{"num_attention_heads": 8, "norm_place": "pre", "qk_norm": false, "weight_decay": 0.0, "final_lr_fraction": 0.0, "max_seq_len": 2048, "train_tokens": 960500000}
Each number is 50 + 10 x the weight over its row's rms, rounded and kept within 0 to 99. Layers, rows and columns count from 0. The size before them is the row's rms in percent of the matrix's.

# layer 4 attention value, 128x512, rms 0.158, rows 121-125, columns 320-383
104:46 49 41 58 61 37 57 55 50 55 47 28 66 38 55 41 72 46 61 33 32 68 49 47 43 46 48 51 41 42 51 64 52 32 39 58 30 45 47 42 34 59 49 60 44 56 63 61 42 45 50 42 34 48 42 50 52 50 50 50 60 47 54 53
102:43 57 58 58 37 63 40 56 51 60 51 53 61 63 56 48 42 49 43 46 49 37 48 49 54 37 48 37 44 58 44 42 42 58 43 49 47 55 48 58 35 50 48 32 57 39 60 57 54 47 62 47 37 41 59 35 62 44 43 43 64 66 32 44
102:51 57 67 51 50 42 53 66 57 54 59 39 36 44 51 41 36 40 56 36 42 43 56 36 72 43 53 58 65 48 69 52 47 62 42 56 43 40 52 39 43 40 58 45 57 37 37 58 55 47 52 56 45 24 48 63 49 60 45 59 54 58 15 34
105:35 59 38 65 42 29 41 47 37 44 57 39 68 50 51 53 55 37 66 54 49 46 59 50 42 57 53 31 38 51 55 65 48 54 60 49 58 47 57 37 46 50 24 50 58 47 60 49 57 39 51 40 42 52 57 59 37 52 56 46 51 54 34 47
107:38 45 45 56 34 38 56 57 35 49 41 41 57 38 55 39 31 54 29 50 66 57 28 41 73 45 49 47 48 28 57 54 41 49 63 69 55 34 55 45 63 52 57 37 49 49 64 50 52 45 55 50 64 70 43 53 64 35 54 65 50 42 39 51
# layer 4 attention output (transposed), 512x512, rms 0.151, rows 313-317,377-380,441-444,505-508, columns 320-383
099:65 46 53 58 41 48 49 48 51 59 54 33 50 58 64 51 39 49 32 39 66 33 40 43 44 49 59 40 50 53 39 54 68 45 45 58 62 49 41 28 59 61 64 42 54 58 39 41 57 59 67 56 45 36 47 54 63 38 45 48 53 48 62 61
099:59 46 47 45 61 48 51 59 68 54 54 60 45 46 25 64 37 31 57 67 46 57 60 42 67 50 45 56 36 60 46 45 55 66 37 64 35 48 42 51 58 43 46 67 41 44 34 53 40 43 59 46 53 59 61 59 73 45 49 47 54 64 42 37
096:47 54 71 41 53 69 59 37 67 44 41 47 60 59 55 53 44 52 42 45 66 48 46 42 56 49 42 50 43 52 35 79 41 43 58 43 37 62 49 76 54 49 35 44 50 59 62 44 48 41 50 68 49 48 58 37 43 42 58 35 53 39 41 54
097:78 53 53 54 57 48 59 45 47 51 48 47 41 42 51 59 59 43 29 44 52 61 35 58 60 47 45 51 73 45 49 44 48 58 69 44 39 66 48 74 66 68 60 36 55 65 54 46 58 39 32 39 45 47 45 43 39 64 53 60 39 38 49 51
097:58 64 58 32 38 64 36 57 54 33 50 57 37 66 50 46 57 52 59 45 18 46 56 47 65 52 69 48 53 49 54 34 66 37 41 40 41 42 51 58 56 61 29 62 69 49 32 45 51 44 46 45 43 32 46 47 58 54 55 66 56 54 44 54
091:82 49 52 62 37 53 52 48 43 39 67 31 40 64 58 61 69 52 55 62 42 56 48 56 50 58 38 44 45 46 35 28 47 63 36 55 56 49 34 44 39 40 69 61 74 50 47 43 53 65 61 49 38 53 59 56 50 42 37 60 50 59 59 39
090:57 46 68 40 43 49 44 65 43 34 50 45 43 43 44 75 45 42 52 57 42 45 40 45 53 37 43 55 36 46 44 49 53 40 53 67 41 44 34 52 54 56 61 45 73 44 60 29 45 54 51 56 66 56 53 53 46 60 38 46 37 53 42 53
083:64 46 47 64 44 48 42 40 37 46 39 50 49 54 62 51 59 39 24 61 49 55 40 42 66 49 46 55 48 37 57 43 47 44 54 49 44 72 55 55 52 62 55 47 47 57 46 42 56 48 46 33 39 50 63 37 52 42 47 52 34 41 49 45
086:47 47 53 48 67 68 68 52 55 26 42 47 52 35 51 43 51 54 41 57 41 42 40 50 62 50 41 44 54 39 46 60 60 52 54 38 57 49 48 61 52 38 47 45 36 49 30 46 40 51 42 61 53 51 56 42 64 67 71 55 52 51 40 49
109:36 54 31 44 37 59 41 58 65 47 41 49 39 62 42 40 34 56 56 58 53 54 41 56 42 37 51 52 68 56 53 48 55 40 63 58 52 58 50 63 52 52 42 42 57 47 41 58 62 40 52 40 53 66 62 53 55 39 44 38 52 35 44 33
104:54 55 50 59 64 51 51 47 39 44 65 50 57 40 21 37 56 41 51 54 52 59 47 36 59 54 51 47 44 70 57 44 58 50 40 33 53 43 61 62 58 58 42 57 62 50 64 82 54 69 44 28 55 48 37 51 49 36 51 54 61 46 53 49
106:57 41 40 48 55 47 29 39 52 47 46 55 45 58 39 53 31 46 55 55 44 53 52 45 34 68 30 54 32 45 44 47 52 63 69 51 64 48 55 46 64 60 44 74 54 73 50 51 47 55 64 46 62 58 52 43 38 61 48 51 53 45 48 35
112:44 46 44 38 49 52 29 69 47 52 55 54 51 46 68 52 42 45 44 58 51 47 38 59 41 57 54 66 70 62 54 37 42 58 51 35 63 48 41 63 44 37 32 39 39 40 41 63 41 67 44 32 55 54 28 55 56 45 48 56 45 46 51 46
101:43 54 73 54 62 62 44 47 42 53 52 71 51 52 51 41 50 38 56 61 58 43 53 70 50 59 42 55 55 44 46 44 53 79 53 52 56 50 60 60 70 47 42 20 34 52 49 55 44 47 30 61 58 62 48 61 58 55 67 54 50 52 38 46
104:31 54 42 48 51 37 30 29 56 40 42 49 41 49 70 50 59 52 52 57 47 49 53 60 46 62 47 51 50 40 44 62 45 44 62 61 52 20 60 41 49 51 50 60 30 63 50 49 54 55 48 44 60 52 50 67 27 56 39 66 35 34 66 58
110:37 37 37 41 46 45 46 57 32 48 59 71 64 43 54 43 72 63 66 58 52 49 58 75 44 50 52 37 47 40 47 46 47 40 40 64 44 41 60 39 35 56 61 41 50 61 77 47 43 58 45 51 41 61 45 49 57 55 52 50 46 40 76 49
106:46 79 51 50 43 60 49 45 46 56 44 75 45 55 48 43 50 48 38 46 34 48 65 35 63 51 48 63 49 55 42 39 54 41 37 52 57 50 48 45 53 40 69 50 50 44 47 45 55 39 65 63 59 51 48 31 62 34 32 56 59 49 58 49